Weights of a small GPT-style language model, trained from scratch on English Wikipedia.
Size: 10 layers, width 640, 5 heads of 128, MLP 1728 ReGLU, vocabulary 8192, 60.1M parameters.
Architecture: RMSNorm before each block, rotary positions, no biases in attention or MLP, untied embeddings, capped logits.
Training: a variant of Muon for these matrices, 1312M tokens.
Each number is 128 + 24 x the weight over its row's rms, rounded and kept within 0 to 255. Layers, rows and columns count from 0. Numbers have three digits each. The size before them is the row's rms in percent of the matrix's.

# layer 3 MLP down (transposed), 1728x640, rms 0.0816, rows 275-346, columns 192-255
102:090108111136121113126155155132144141144090137121098117077114074173129121136137121128140096146123146130133133104101132160129141131130089139115156060135150165094119119109083132110126073096087160
101:134104154114150129121143157095151134113156105144163122176102105146116164116119163136178160111131099088123096105127110117103200125093174130117116136165143133120138144131155140168146114127114131
103:105095149136111144111120144120083124125114156105087173129104113116126123110137122097138103142107110119112150098131150134159161128155110131130147138126147086115127103124104130177161179176129121
103:106143164146112115163119148112097136136158138113137120141140134124129129125151136126114091112144142111156109124123188101091180110141092121150111151126109111156123142097136119089115142140123172
092:088127105131113184139130164105137167102107151155152126102133142111112096170078158155126111126135137117137126182156154138109179139151158150103111126140138129122168115108133147109101131113132121
098:159116127118131092127142109147168162153182090157146090107157121134154142122109113095113174123122180098141090098106125108127124116102159144134127112180111128142111145176145173125127114150106129
100:177160165093138121093163126124120070152128103135124160117174137108104122103128137130088115125092121150083150111130148094116154135107120097087133115166119136099161122128164105060117123115107123
105:149127130098083133157142083148140153101144117164108158110106131126147130110166183077128148146134152146125128122136104112109123157141108099103125151139176147124121134115130147097158136137121062
100:138130135121113126125118092120131151138123135116117138083148092179115145176132130131122152123141111133144109122133110135111172137131149100139131060165123111101127092121137103141168143101172129
087:115123153139134150132149103189124159122088127125126132185110149143100159075132140139116131116141116167113167134101139145118113115110142122107113124152094123084145121074127140148116114101134120
095:121115113103154147140148127120089117073104154137131143136204136116142138125107130129070155107096144149147109139158162119119116153114099139092136125129142133145106093106134146099111118146106127
097:127085119100134117082134128133141136157142119100163109102161135154151158133105102099147168119113130110119115149132106145128118162131146098148107178154098097104161127188136106074102086131183151
092:170112100130095082098143109169087127141143097125081162132152122092118139136143126108163138129172117144128140134166154116134089096136157117127117152120154124116128121124131073099117140128144134
097:105187102155144128138131119149093126149117103136124145115117126107106159122161138127075142094148137109163105125112131148138125125169142112121177111151166108148091144105135137115085124155128095
110:125132108146087155125120121111118111154124136084113148106123089132111173159153157138179124094078134082144111131111163134125120146101121150122151108131154122169143111098113137113173158100111132
097:129114140146167150140123141139109118149140112124140079136096083146127170147134115093133108157147153130122105122146085111142144142167106142156132166099152174159109119181105133143122146079143144
102:166132099166112089135137124170162110120103122156149131134126110134103116087152139146163161200144115145126110144120113147127139106114157123156076136210116116087122128162136136141119157074091132
103:136155112107188116107126124134139129112134108126137152140164110115113122177108120101105110158119118114117112082156132166138143127130162140151088130148097148118149116131135144101090172122110139
101:114140154140117101130115107117095106108097135127109111085122125163102100142127141166116133140125114129140120141145143108083092127093077152090123150120121106107118139081141145099102150112124124
101:131108126133164078155130114121156114142140116129111143137133148115110122137143085141108096114113100129132110142134146120101119122086097144163110087095127118093117124147172140145099124095083125
107:144115094107097152122141141107068156099138142141123159107131093126092157113077114084153054123157114095119142144126103119136168096125126140157140078122136108124089113133099137138138104097126119
100:156110141112149100193132129094099132166145128125114112140124119130104164127125109156116126117143089099120149134115167073099188128106123102124162138129130055082101121101168157127139108086143139
101:160116111142137116135115108214134148127149117106167127113106132155147135153102109140084171098124099097136151139135095106111161094122116108114110127146104114117119123154107079103091149135139119
103:129125135128075110146142148137125084115150118087078124156143161140113132144133104140130124169080098077112135135099153116128156089136130091081086145129173116105150159163116112141110128129100166
098:095157153100157109116123101167152099136112151145170113171130136158145158088139165164147115125124080151141104112103167165112159085139155123115144152122120152132138092117122148099179171121111103
113:166120145152130119102170131111084113123162103177141166108104109116134168094128168120112094113151146121161113122135144111143122129132101142116120135126148152129125120145128142123110104140108110
097:157144147096113143146132133122101154112104121177124147135169169081148127140130129118129117128108075140150132104136117143091144124125107136132108109094105174102122117087162113134107144101098141
096:137133104078168128101095130144127129117132148144127178100116157107101165126120099160092126139163130104088130145156094132158157173149132111116139101115124103088132113103140111113163127138104129
095:131165145105132114143112131110103164116116104089160107135117119142086160159104133146141141093114115156110089085092115147081152139126106121125119108164118148100185087164123126113123137153135178
098:149109101123204144153155135118138139105102119117124105171153158142123108141135104122153092139145134117099140135089134106116164138151139143132151157102140171120137122102121092097123131098113102
098:114156086143170138157138160110120115100095181105135157107133122149166144127131138122094096149155137140146123122129128123123123134161086137117128101075131117129130067101088106109139072118141138
104:139144138095124144091121139107148165118149115139120149135109135178136133092119133145123099122117156088151132127151099157148114134130140120131125105107117105109150101155116111133080132110132106
108:171160129125069123122146080153159102159151124122146116181148141150120121105123134145134129161126132084154090074089126154111128144143105107140154158111131083130137113137113102149115129146123124
098:131108193156104113104129176155115145124126142129130120107159127156124114138154141102092117156164117167150075138121089120149151159146183131063130134116106097087120156167108125117125163152105143
109:138154110134108127150065106124119116152153121149124131119112146138150143142148154151098150145163142108130158141157116124136150180126148144129163109162125184149125166093140181097104126127149116
100:104158127177092141179115179123153115145148121145110102177170144108129161150151097073115141133113109112115143159137141118080109138169170142118102138177123141112136077129128159098089132138119145
100:127178103159158122154128141116100148140093109112105135105096104105131087119142084138133148116122168116119142112163155137159148085141107119100157057154163154161144106115130130180155137157095119
102:177139103112155144119107140176146159120129200169154169163073165137084105151104091164152128099142121117080120140107100120131076082104187121128106145072143146130134075146113081173168126114125128
090:131087139120140093114120155144153137106110147158103111169124163131157124136152148154101146154114143134137110120129144160128096147108121143128140142106092133136149143120144125148091125142142114
099:141107160125112150100101112156137105084141112151144125078106142170095089160134136136138113078124133125179121222121106139131129077156138067096127152124145097126146125125155117146123113114192176
099:147090076163110159143134130162128095124127128128182164139096155135186158162154147129125123118140118105143114081147095148108156101093144132152124165152146088152151092150119100123105120100148126
104:139150108094122143156104170081131104137115147108128138086111140144187116100170170130121118126082167128141142118153117156149142056148112137111083093139143151085174136145101133125087111128107098
112:105130138114107108137123126080134142152175083098121114111118108134163120156140127103107128151174088105148083182139122137152109120116129143156145117146121124124133153129167153118107131132126098
100:155186129121128162141132118095150109133121103121102103171101168101140081167104154163096128118104174110093131095172168117135139159094101121136208137138131130155085128155138136124130137112145134
105:135126127112092136105140139133155127089135140120105121131125155123097125094109129140124101169138112097121134124140126132116160114142180139143131102096145140041102164127147147101089108153128129
098:152098121143133089137115125119101157118125106077087121138141134141121120106129142117151140154098153114115130141135170119179107115113102111100179109151168114120134133113072082107091103116162127
099:140089130110115153111134119140155127144129142132137141168136118126140139121136129126098085103118164153142141104141123137166139154068125129139161110161076133147127146142109128123077154130106127
103:148128166146130149131101111112140132162159134147132121113113112137139134130149135088127095101084148124111145147087136119139075172133177145131162145163150167127159156128117145131107100095111168
100:130077101103096130157135131129127111063124105127134142117126113117127129098127195159127169133114144125078152085162141121128131142131187143136138147126097084152089113105162120108145128124128165
100:148107085167114120140114129133137126096167161123178117145127140145119132107111161118134164140142111116086098150119097119128097112116114125107148142150133145141136139128132147149143070143141141
099:109137124128114167122147092106143127122126097144122141085138145128116144129102151122142121133139123116138132148127136139152153119155183135132139134105128106143103148135128152112148119136166124
103:098133143131117107123120167194138131119118164131150089145144118120110161152144102097114145152052091128111138110144137123121142121117103097121143151102112070161117137167114128110098122107175119
093:105127130150079112137131153111098105108146181131146152141128085124104163148168098076162129162149142185155131121139144147144139120103104136121124116130063124154131114124177144152163128140163153
102:095161129119141132134129110151149122147142114154115092103114126125172118141172123134138120089088106125136125130098126123119123159118113145191133155089134142100167168072170147131047098126095128
107:139175110163142136135112147120073144133166153176147117096106134130107143114127093158104141116115164117170122126103107155133158102128155146112153134124126141109097143157085125111168108136133168
102:113134138174129157179095118181141106108134099145092107099155062151158137093136155102157093150121157125148144135142156090152145129151156145145114120097154112143148131174140165112128150125148144
105:127123159104152152112129106138135101138107127095156135157080112135139149089138146118125141141134172102133109126116157142125138146178139156103137150144154080165123084154094131137157118129124138
096:082145121137112117138190162101129139102144114104087128122105143136135143095143130133101121130124172140092128118124153153115108124099124120180094097142130097124089102122114149160130133148127147
099:133127124125127107112127125145134097155101107112146133131094180139099157123170119090154172119154145139119108129175126163141093111111130120155121099105103102147105119135170120145146160126192119
097:083110134133075119183114108087141160126120085103173083140139114145122105136102193141099095119109121125158103133126103125121165120150137117154145132116127123151102149123133126114147103122102130
099:121136130101119143115140182158146134141130141171120131146103203071145152117122098161132134093153090141132145089123090167124135126122151148107150116135149117136147135163081137114104127107158143
102:122123128130093110171168146124115113170094170135126120151116106128132133114128128087179100072117117129125128113086121146113125155121065111146153099099131125144127160076124153138110118159124136
108:091107143131082161135128094155154143127124162043103097147133110131114127114117151119127101085110150107131111171119147104108135119139141156109114117120113124104141038087117117122166120129144176
098:176119096133055118129102112093156153108124110142130117103096139138137136192112119148120158181096086159144144143157129137123074167164140095161140075122130094134145129137092156149115113117139099
101:159154114125111147175130095104117126155125097133144131138158149138138161165170132089094098105200111104101158052116131136159103132103093125118142111123156140124115112166176172106115122122133160
097:099064132117090154150163122157125151118142153147093153134166112125112159161072114160151111138139131111127124159127105141154140167186101120158111170148132106137142185130133151154134119142159190
090:116142161151131129096106091131146146137092149132135072105170145122155145136139149134176194112107183144150100098154104163165135119101185119135125111068087114143106140104167163149128101100128138
101:096085116108171139130108087123145113145149146171130120110116149114161100096072158110133139134087136132081169111127156106133111165132112141166148100182142075135185103129163116096160152112131138
099:116117184149161132127149188162122108093150161123150123135139175099141098145113117110136108111107128102106114099149124147192129124141067115156126158119157126104137098175192120133151059127143130
105:155125131112108147094141095147133126133122122175160136136059126098127092131132099148126127133118113115094185096130136103122141107121109132110143146122142078173152121070110120156098148114135129
101:129098111100118124091116088086124147131140056091150146174160136158159154084126048096139157082137112155179129146134087151142111181133113143171118106127118104103129164176154112144150119129145108
100:109106137082112136158172153131099124123101143127101158138138099130091109133104136162133110156133147089107122140118118076115182120078125129156131131144133114094135129094120126147154172151125130
# layer 3 MLP gate, 1728x640, rms 0.0578, rows 276-346, columns 192-255
103:126100129135137141124111110141116109150149125089164178089155132096103128165094134119140169112147133121130090103119114128124168145145102117140128143139126176101117133099136149137091087120096140
113:140139145091123104121107122155116120140114142132099133191132133174110126111157119115150132108200118144135132141155136078086154137165128123127104130128138136136161092125130088177132138104112138
100:112136135098130109130144141122101156142136166111139111078062128126107124122145143110113115130137131113136109101108126166153123091171126124105129112153103100160134088096115123165105108112146100
095:133147093100085143137119114138111124110123123127143137103152164118129101130154164125150111126132161130132143122165122142115157108150104130128137162107128100144141161135163114107118143113140150
101:128130132119132134092160128131095143101126150101121168163138122108139082120150139109156155117112095151118152138120124140119157114160090129124129103079122143102137128133103159128159116097104108
099:127127136109137132094143124068150121112110113152133129125157125091157115135123137110109162121096171068131126166123201143116131091133117133133081127139135106130117102142143113153150125135085114
108:145155046106152180117160113132136123142094179137153149154132132133149144123118141098138136140121130074145107088099138175142165133147087161131112141102111091131171133125142098120139124139123188
107:154121125123108160156100129096140157108127120131147135167134142127118177145160113092106132128151160140068091128108189098134180073137124142138169145086144098139141093133144103106139137102120106
087:093126145134168103121113112126173132143122143159122136104148137105141089152137160121124120150100120129138060109138131121106078100133109174136116167156170099078138139111086127137099100128132124
096:146090109143125155120156141112187152130134120100140121109110142100115120141142098117117110143132133087146109133095142117115137143170100100152134153127129140168141160135132121075174083103152117
099:147121132138154139149140116101136136104084121157124133144128154168162139146145157107118076160093103128130137093116135124156188125127137136143127165099118121106145112146153128116118154120133102
094:144147133118114141124138129124118173121124126129093132108121154116071153132131134107102120100117180135137120098144136159147146123152093108122134156110101132121141130142129108064107112130124105
099:134179101127113144181121148134107136122103139142117136111144106135145117144156145152097119110106115141111131116130122142111148107167124121116117101155166117105095161160142126128125142077142148
094:147149078145126092119092145102114104128149145116089109137159101152087161123090160144101095130143142088109160125141102127130133125140164107095136112106102151089141097106112126176127126125107146
100:130175201112130139162149142127129143179132153113169108090152118112113112130057129106154138151135133151132123144170124159117111109143147135119110111139129132135178121144112170108121151116095087
097:108116137106130104128121146150145098120108120107130085157125103143138104131136100104129105128108121123117088141114165126117170107145154131102105138120160125130118119105158147164127107140121133
099:108112104141182130098113144132169077152092162169137141169094127134104167161124129136140154132129149099118124110105117145105145127137134146103090156130124116124127126098138114133114166126133142
102:061117162099133110140119114106142115126085129115124117137105142141127123143145111130120080123085123119167105131161137151134137124124098142139099124093164125147145164132143142145137125143102112
105:159151102147131178135134125106159139109137164093142119158128170144131128102108092145156109119115089102116090108064062110129112144117102165111161132113138145135175116108077134115112129167130140
106:118145129124122129072122125124124133149116159086111142079127124124077171120101129121157145150120136144131154137137138137146124124104124079161152124131147126093112117107172120157146105150141135
099:136130159088171121166136112104131117116123096148144146107112092129116128161131152133202115135125128112151160143154125103113140135135111084144134126107114161114114162146159110114153102105135165
098:139144126085126106137156132123103109136145106120108156171164153114119124122142104128140099106102112154121101127171114128124152095148175135176134095145098121095111184134154124133112081127101124
102:140136126137137112087127155108132113116169132104135148074162129111147087153128125087099097135135117116124116113131150130162137120146128128087156136134134174164111152122177111171150195113107126
100:143141162096123061115134140125157129150143130134117103155159126162085155088170164130167124123130128154113129099131116174128107144154158110085096135114149130094174110128116108160056122135121135
109:112177099089110146068126130102161143131146121129106137135129124185121133119121156105096124119103192162140165109162115068090105177157095086125135149105097129133169121121076148123151074141158130
095:115121171127135104146121121128078152119133133118131152097156099121113159092173110143121121155119139127126087156113129154091162142148118119101126155113104128111096084148129121097135101126105130
101:128168109190136140161136143122134136139118101164150095103145101128109113159125126159121120124127164118115102141182147136137157102132119135067122157120116116157119135100154140148105126113146157
099:109125179154153107121139098153145150163154129170128095140082153112137122145123158141126165117133156099115159131121104127151132121120091104147193143152119134156090163148143141139155114150105151
095:123145136130173084100140112107120120156101158128096076130113146134094125117104136142107154116148128130151084122119095112126126114187107142141110138110136137134098123111137141129084089119142098
096:124115139102164124079138144118098108146147122110111162142144129086148128117123148167133134107152068152084124166120169127125130131128107107101124125077115134150147148120092149050140116149133121
107:081126121104150156142123071126143144087132079131118183131157141121107142139124153131122123095134137131152134133125134136138160123137147116155095109160087124122107132129105131107138133174122168
110:127156145113127128136166136112159137131126131072128117158159126140138084120119180145132102139126162153149097092160095117124109139144151130133119184144103135132125124131140167113141144152157082
096:079121139100153080161120195138126121097147131158125163086175126137148113123112175117095097108159092159131062140123167158113125130124148138134130125086091133132128127085127173113116123123098114
097:124106115120108090108117096116149171164119121124116127147124149120108180110133112135132115081177142143118155145152106147169134135128139123129163101143143151124140150113093118108110117137061121
097:129096131130126132133153089110119114085115162143159109164164123109142157128138179091138146064140137094156120131108137109120155115162171139123107111118132148126115119107151121140109122101139131
097:122092114073170161108101139152149146111143192133120187156130155076138110101096092137141129119097150140143144116123134125124142133135146139086110148123097097143167162121136111137083154129145149
100:129126087143121149115152120130129146111129127109120143145144185115148107145110146122181154130129140132134118152122119175094085161110124131140123115119111121155145167156135111128094129114135125
091:126139163124184095120144152132155121107131137055122068099078159137163139128105153156152122092149081168137124138119118107151117140105151131146131126113189129092109113135111167115115140086136135
099:138113089118179162158120128174133130102130092131111132109166166133109136120132138154132131112108129135120160146159104159118104129146149158116121080127103096122125136130172148162122147140136129
097:142090120152121120112119121106116109120151144112138150123171116100136150152126123169122136136112140137123132099104144138132102202142142109137122146111086115130128099125134120149144102127109163
104:112090094129105168150087122132106117126104131122123149114114119118138146140119113106108142125126121179102097136097101147099173133151125086118114165138168123121125124168144114120102133142137088
114:137132143151129148155144186129125136157101147145134118113157106077156113177114160158127099109099140160149112148099149140127134157170115185136155162132125141126157120098103159111126133195166134
100:123119133149130128096094110145079120111157136097154067150110145139096131161109137120122135089083159161118080065145103164152126074157135109121134159156129139136136143127117149101130103113119113
099:151114163146118071176174140105078119115117102155125164137159115098146116144102164121095121124114120105140143141133114118137101128132145119073092118118111112145164096129114132122139115126123133
093:115110151114111127121146171148140108097106142104127108147123115140123131117125121124152101115132092124163099152111128119124128106151158112134142115091099114132138122144071138163163150120142094
095:098091153109104107142122136127146095113137144122082161093141139088121152110104106164109136179107127129144146094083090085143132131139118131113149086080082098105105135117144132152136087117146142
100:138147124087150167109137146147093110136154123174085148131128135124145119131140131101101162163108145125108116121116110120146144134137112125143177193144152129159118131181143111111119131115103088
101:132134094142158108112132141171086135158122139133126094077100118119120146114149114098146122092098126133135121146093084151092135110113116101132147136151128133124126124078091166117118110112118117
097:130164135088113119123116169148123153094119204110160165099111100143129126126120219118134076116105101117122118117192142126102139147101141114098091128092140114094136116142086110140105122178120150
100:133109147109149107186151103120081119149090124071135072126172122118073139127140133072127128115131144132159118125105075113104080111141096097130160167147129171111110136101089164105081132154102136
098:071105115138104122146099101084146124145172102105093080151132106161094106146087096119136117097112134122090153153146126107149145147125102141104177119136150139108130142152164089136089150147121157
088:115121104147101118127182130131130115107112144159178077152150115194107178141119134094127079092128122131123146123125133106137143098119107081120091085077157146134163161158114153099163133115161108
100:129094101125120113103109132057155131128135119077109158115118100138145139112161133120108138112113132109145117044133138091113102105128120090092143121141144116131113148142120099159146136106107106
103:139103131138120156139189152154115166171146153117132103098117109154151140128135098113147168134110140148115160156117129154117103105149115122144095109133186107114150118127151098139122127147136158
108:124138129082076095101149120123140129109170105129118100132115124107077111083141097160131167126127115162135136128098112161109174084113112124075178161123120172119153124128149103133116100136133138
095:144112191120126169132152138108106121116090116105128101142100098135131126116136096061091169155161167117112134128122130106066116083157114127125186102080139130095178151202132126132126131133148158
099:090163128121093135138088124093159081120114106155088111140101139113136153107122096116100126103150103078125110149089148102113150094103150107154128087116127087162126123111123123111136130153116148
104:174113157116138124101102131148156133118126110080104089116093096120140127162122128112136135125163137175093124102138126095153125085124172078143139140141158120135150143163105139159154108144065104
100:160153136154168118131131159097118137166152124123134102102141165112116130113125118140109131073163158130142108136129140141098105168139099133145115162159168062190103159112138110097126101120147151
096:185108144057125127155116144116146101128118125120117140136144112131153119116114106153148114094112126129156126113173142131125095099162124079125145134085160099155135079129129128101107070112163144
113:100141129173144127133170118152153132136148119069134120137151116136127131125126153121125110109104134115191096119125145093140149147114110110155154121088106153173142134138135120145179147175151106
108:117126121104132152137100122141110161164154177130130126103102124139142114089134120154130118164158125119119169129109136139155107129124105119105130130120114117160104146132131114143164126119104094
102:122109137143106148124172127126128121092094147119121132140168161119136117128127143115139157109141098101087060129143142127109148107113110118135116099133091118070147091101092148134136085081137140
101:115160145118120150101076130081132080142163128192136104129150146130139109137122123096099152104104118112133173092137137126143122158103137133147105124122104112127154122151128155168142145106094148
103:134113130101096151191131090156150098148105109127163139147158127120093124146167114143112115175099140109131140132118080124123129123093112107119091135131131076110130105118133146102090132141128145
091:124166160122102119141151097122125118145103133083149145106104084125150076140181093106136118120123162123174157055155122142126166110118139098077105129111090061111116150102119108112126122120142128
099:154121129124147119159114133137139146128136117136145120154111139108119095106122111154117075166112131145111133160117149163146128134133083142118096140138115109145163117085145143087125166172145124
099:139060159153137168132168088147143099120108172158156126130095170092119155147118108115110115079145119076142175115160110141155093154074116142146110140073153157170128115130134111129142154134151121
101:116122101122122093143132128103130146121152133143121143118184169142110125119131109133092148172120073107111125130095164139106104090147091155085162113132119109139124139153129082107096127114108143
097:092135105077138103138137147167141149135125126090114165124124123108094088149085132108102145159131139132091114101127118113110110082076098119164093144146105089109113150115109120098145113137088102
102:136190148136175128154142129112148161130123156115132102130154118151143086150088124180135125151117110154135154134127130057130167127124149127118194162139157150153133082202113115118172144108153131
# layer 3 MLP up, 1728x640, rms 0.0595, rows 276-346, columns 192-255
106:128144115124138151160118124104110085144111160117158101080168140134115136140144164113097108131147128159130123112145120117149140088149127154158096121108093115141105129119122156145142167104144141
111:117105121081143114110156169140177106135147105158151114153123128134099174134179127118122101128146120133139156145116121150129138141148138100145133110127123151146110094126154117111107121111102152
101:162094147162124134130192119149140115125110114176113128116138112170135097119129144140132124128139130115107167127123117167129125164141109133172161128133169094098131140141121113095114139119174150
096:121106160121137122091121144096133074115106120097098084122112122152161104103127166106158132161110094106153135137116149126122135106128117113127167167116107115153107120147114145140135111088127109
100:144100162123122161151099102123110142125107125145161167119112138137115098129126126162176141146090127181133143094099124106135103126153124126117129118135123115176138079141124126104108116142155135
100:130118143123148158100140121151135112150130097143134152109130140127132110099091154106148107129116115133131104127146115149129137117115113123145112079149155134134146119084136151109120135096140130
105:133131091100131124099135140102109124156097149102130128168156158156144095140157151132129123132127151133098102134152085101166080144141085191172133151107122100124126135153096140127095127111127144
105:088145115129095124127146090131146126152132106094149160142144146151159104101134160117114097154104163150115119113073114112178189143120130124138107125173147131148137091150116126135134152106120104
086:115117142150108126156116134161087157097139102130164094140103136111114164078168126124120163139131131137131128146135128082128139066095147108138142145113124150116130159134119154161145112112162069
097:130126145108160124142091134138121146119105136132136159078096161175096131164127086169149128130105133138079125131128118132151132143098159098134141140113138144133145083113140198182136158131104172
095:149093108166093149137162108086128123134133159125130155131136159113167134156159156130138068143117151131085079111131102141109078138127146136154120126076144161129140133097110089123147140109122107
100:086152180139139127146159112114132134167134083120195113097125152149146086116087139124120115141114161119131094118105109143095165103143122102137122129076124126133134158169127100104120109117108133
102:117126147096143189112123114108132161116171137105121145098102149107146106125150152145133084155108146119133114124179140090099128112102142148136087135118130124112141098144095141092150159089136147
093:144120089142122107113073092128167121155136147081080110166145132142104120118118135140109135115126149108118121073087153113138147113128101106114125114125102194089123128094131140152137112125141145
099:134100133131101149115184116131187135131170142119133114106076151116146157141176126161128129133117120104100137124104149115135110153134112152089129109141135116104136150121091146129090123155095111
102:138130134128119135143098099146128089138102115118193135093123163136091140132107173171122081156093143101118132168116144080127100201160171097116117119119111165168116114125139142168105130119142121
106:119088093093138111139091120164141150138083113166127134122129129123163119125093137115149135148143135103141145141134163107132104111150134079150133122140134117118125123119096125156103146161128135
102:097152144087110126142129135107122120141116129133147171144143119128138103118120150122118158129132102153126128123130125125137110141167161078119142142128088137137163121170078083136153113150115093
108:135139145158133167075114152113099123121107073147168120094139110109104102145150136119139151102092142097135129154123127112141105092083117149161136110145097177125110125136113136134108134196113170
102:125157121139099063143132097102145128125144175058176104138106149108138096096137095108138138172157150188107125168177117093135123150081135145098119127133118165138164128102097134136152134154111137
098:096119120136128109170139121125119124131111115131174133108140132175134147140108106130152133117138147112099145128130111180101140156113126116121128136122124141082198129170140132107147143128175168
103:149089115127092098105098101118129088132081131135190098122151162123138120095101154140195087159152123122131136120138089110142181098100149164108132145121138120170153105134115151135175130159144110
109:121095148153150137111133138167105136175118089137149160102174127108139105144124107104148115121136140150113104195120124156111120144127162116090174136113146140122145124090102117151141182102120126
095:133097120139131160134136166093092098150118129148158142131118126119099146123109133111165136105070125100172122157093125099104155138151111183180112116111114161162118129133119149129133119148145118
112:126119172116138126137167104118124158146106138126143115131119066159112153136138150139117135133149140139138143131160120094100127094124116047127161082128136131125159130153108111122118145127166136
090:123116135126128122152126089126082091120127131153195104146145156154147122100117162147140106097166104135105095128115110076109151153104128127119112133156154168104160139169155143133175121096098129
092:109123118113137154141157095146137127098092086151152144136155147151122160123157152160105115141120123145141108142144123147127099127118158122122146197134141084156111173136140150150103127161129113
097:156093108102111136150120146097105143144136134144162102118093148096125113121153126134112138144113106106152150148111132144138100150174056184129115106086169154173073129099077132121127147120131098
100:108111139126084134129129114149128140158139113170138114133157135157114102147085165124078111126113157120144107135157118162137103140098096176085130157175124080148156108110130174175148149123117153
098:113138107100102160185133160109126147104129114166136096110129121126132115124134101153123154171133079137119138151136124127144137118150113120122154127100148136110156138128123093077082118109121150
101:134129158133139137108086118111137146133116078093154100129130123114127131145100099171150112163138133117109108104100157126143134155150104171100136120099102089164137089106200133134142115100107098
109:109147117111108109116122187155134110109140094163126133131114097115151160086140090173178143104134124166118180135117116125092150143139174166132127136140113152148119160135115118109147089146141135
099:133160117119157120150088128147161148119153145172136119175104124104079084124114133096133153112175113146150158138132117144132115122123134148112111090136159152140155115119175102149118106114111152
104:145118148114122066096122094132095141164157140079132104131177131142119136111130125162128130096143055127150131123096109114144171136127092115124062137138121133143107154116129131154151117130125118
097:139143122125143114135170084131116120127187094169135105121130078089106180140156147099125136140089118086119137121187127124124133112166115122107115107145154114125118140144131060091129137055127140
097:096141136094146102105146136118175112107087152150108144142129112164169091147135129122111141172121084154139098123126163132168157168130121132148143100137124158129145126123166160117144107136130142
104:101099122104134110110122158118130136106161132132102124149151124142121076108118157126130120117121094118096132122157158186124126118113093119127161125123160157130156162110146092114160130145096118
088:138129141112114147107149104124130093139148159156145123123121114177104146147145075053167154158097103099111101123105138124131165119145117159111104110132105160142136099114083133175113148100112176
081:123137133125101105124141117105121142152119122148164147142103079129136144107151133109092185128138144127113126137082167128160130147133166128144117125130133124158128135147094122118138119132147103
095:131091136115112175123159097102139151164126142147136132126171165149095095139117122147132108131133188111127128171133117091110124072158132127159112104155114094171124087152115102151115111097109115
107:139088097176135089177119136138148133156121123165157129149095164138149129131115138134140137112045109151125125119092146171130085095143115089093146137130108100165129166128142133116115102133116133
108:153095132151178141172065129147126089098092127129151124164097117139080143109102135143092170085129124127149165048129079111100126109165077134149093086118125120125118104104141146126134163111118140
103:136126132112115124135147102156104121126112111143138143093162140140138150134117120133147152137140085145131132163080095102162107095120139145144133133101131167122139131143146144108095141163188151
101:141145131147188194122102122119175150130151127156134105087160134133134086122118178126117133096102101101132119128131109094094138128127144118144185129137086106083088148123136135126115123114122128
099:128140108098139160187126097112127149160145138148134148071112112136125183130173132169106109149105170111142134132103171118114099120141117107148090123130102086097142135112136098098097088113098119
100:136123136118124143154117172136107107144126159081150167126103107178115117127127125138154130116080126143127152144165138093165091164085144161115093127132101153179104142125080097126134131125089145
102:134157091108173137157083128110156161098150125103154102139113099152093124146133170102139143159083163116120093154145123184098104148122117111155112170123124139123161134151155147150091082146135090
104:133135143110117141123108132141125105117126095128176130135103107114120166132127110107131113140168136119136113104143133122076134139103092152096086141124120157148107131087127130111138149141110105
103:152141127175140100125126142059154084134160120139126155178134143104146139166158110117121092077149163102121128111087155147137137153151142115160112155116110166120129120155120101108084108071115134
103:121113144135136118148103115138094127169117147108129185136109135124150103127164122076105136126138133155122143163142159058128107101151114107111113127150118124115098133170139119160122110118101128
097:126120115129144119131125174106150114145144128147124138158129134112139144122138127046111159132141129129136107089134118122115106150147104142099137135076137110134106129135142132147186168110150179
082:130117141130142102155122140103115140103109133142129108142129152169102149125185138101135106091129118142087108119125127117115134094144098107153111118114155168116175147164104157143159181079105137
100:140120085124132143126132147139096122129092132170157132140110123144120131125100092131143150144107137154135131085116172127136134135114131142130143152113115175108160128127165115110109076150123154
105:142096143140129120159105120109133131147110173150081135142103094125111147108116133118124107123107158126093156141127160128139138149148096123168124122090137171152122143140173145094097157096120146
106:116127106157116153141115162088092116142096159097169126145136113142140137119141116126157128128141088144164126126135152150133070098172136117120143116133096147113127121151091101128092164104134128
097:144103141109150168134138144116111119114088124106150143110112123136100148137151101112103141128148138135139145094101154109122114104153148129118092078084092128122160140145127134179121124110133104
099:116163159153172133123118118127152076142142119131095117135132127146111174146088142105122131146135145138165157139151104133113134096095115154112112140154153116076149142132142100142131102127075102
104:079136143167130138103087124142127137099097139144139141128160159103152080121115140155134129132142113119149122090107133105139153037122110139164145139182129132116123124121148130113106101129114123
103:062151105107170135167098146161104113133139133131145142127128161176118148109134117151133162117106131138119153111116172094110129126124133092152166108121081137118085103115142125135130080131140124
092:148121132133149147133117123124099152118143116123122134137119146122139150134164156135135104138143159145105147146104148138134131126096148105149151112119144108119150149112144106136124128125081083
115:110103133146107132120120142123102143117109115155178131120134121156153154148170118151146115139153128111160110108143122101081161146164170161094149116121101126163100151096126142108163149118115116
110:153168159126131132149153113137152120085099115114134151179123134123136140102158132130147128124127120109109145141083190118126105140103133144112141125114120142144160103159109115157121133128180148
104:101088125136114176122090131149155139165155106120125110134133121129079115084129117063117108103140144098135117127146166143143162123074138135111166163168105146107168137159156165090113174126132154
099:167116123088107158163125085161117111090120162135149124131120156114155132146134134137120127150121116154134099147119108135171125153112103096164136167102137148121156132145147121118208103153096084
099:118134123156147176106154112106093124185087131115173151123176115133153080117098138110107135112119137122123134110109148125131121142177175198123125149146103108158133112038157151113130107169149154
092:083150165095131109145106142089155162138123141140109124137113126141091154152169115155116148119131190166133133114095145124152136143128121110144124118140125099133103125096171147138108126163126149
098:094071100117119150198164107100107156169142138118086129121117159139127112110147116135137106129092146165140124153153124132147117105109110156151092150151140137109104107121104144121126111157128125
092:158096094068128121085108130099107130077133127153123111131161094098144114151127131127122116148108115119102152150141162106149160087145123104165134122149143149140158178167117129123169091170127098
104:126100129105130126132147171145107120106089132104111131144146128125125131172111128104131101134089116110108107162149085131114143142162097128090186150167086082119121118122131173088112121142131129
095:109121146080175109136150119105125127147120116112123124165158140091115156152134179138137139153124118150125128134159141147119141121108113098150140114148122095125127172120122126093116145124134143
087:132090128105112124132124137141159095112135093112109168114097137134099133105142154084136085133140160131105116125119149185115119141168124135120061105125112112130102168085108153169125157151109158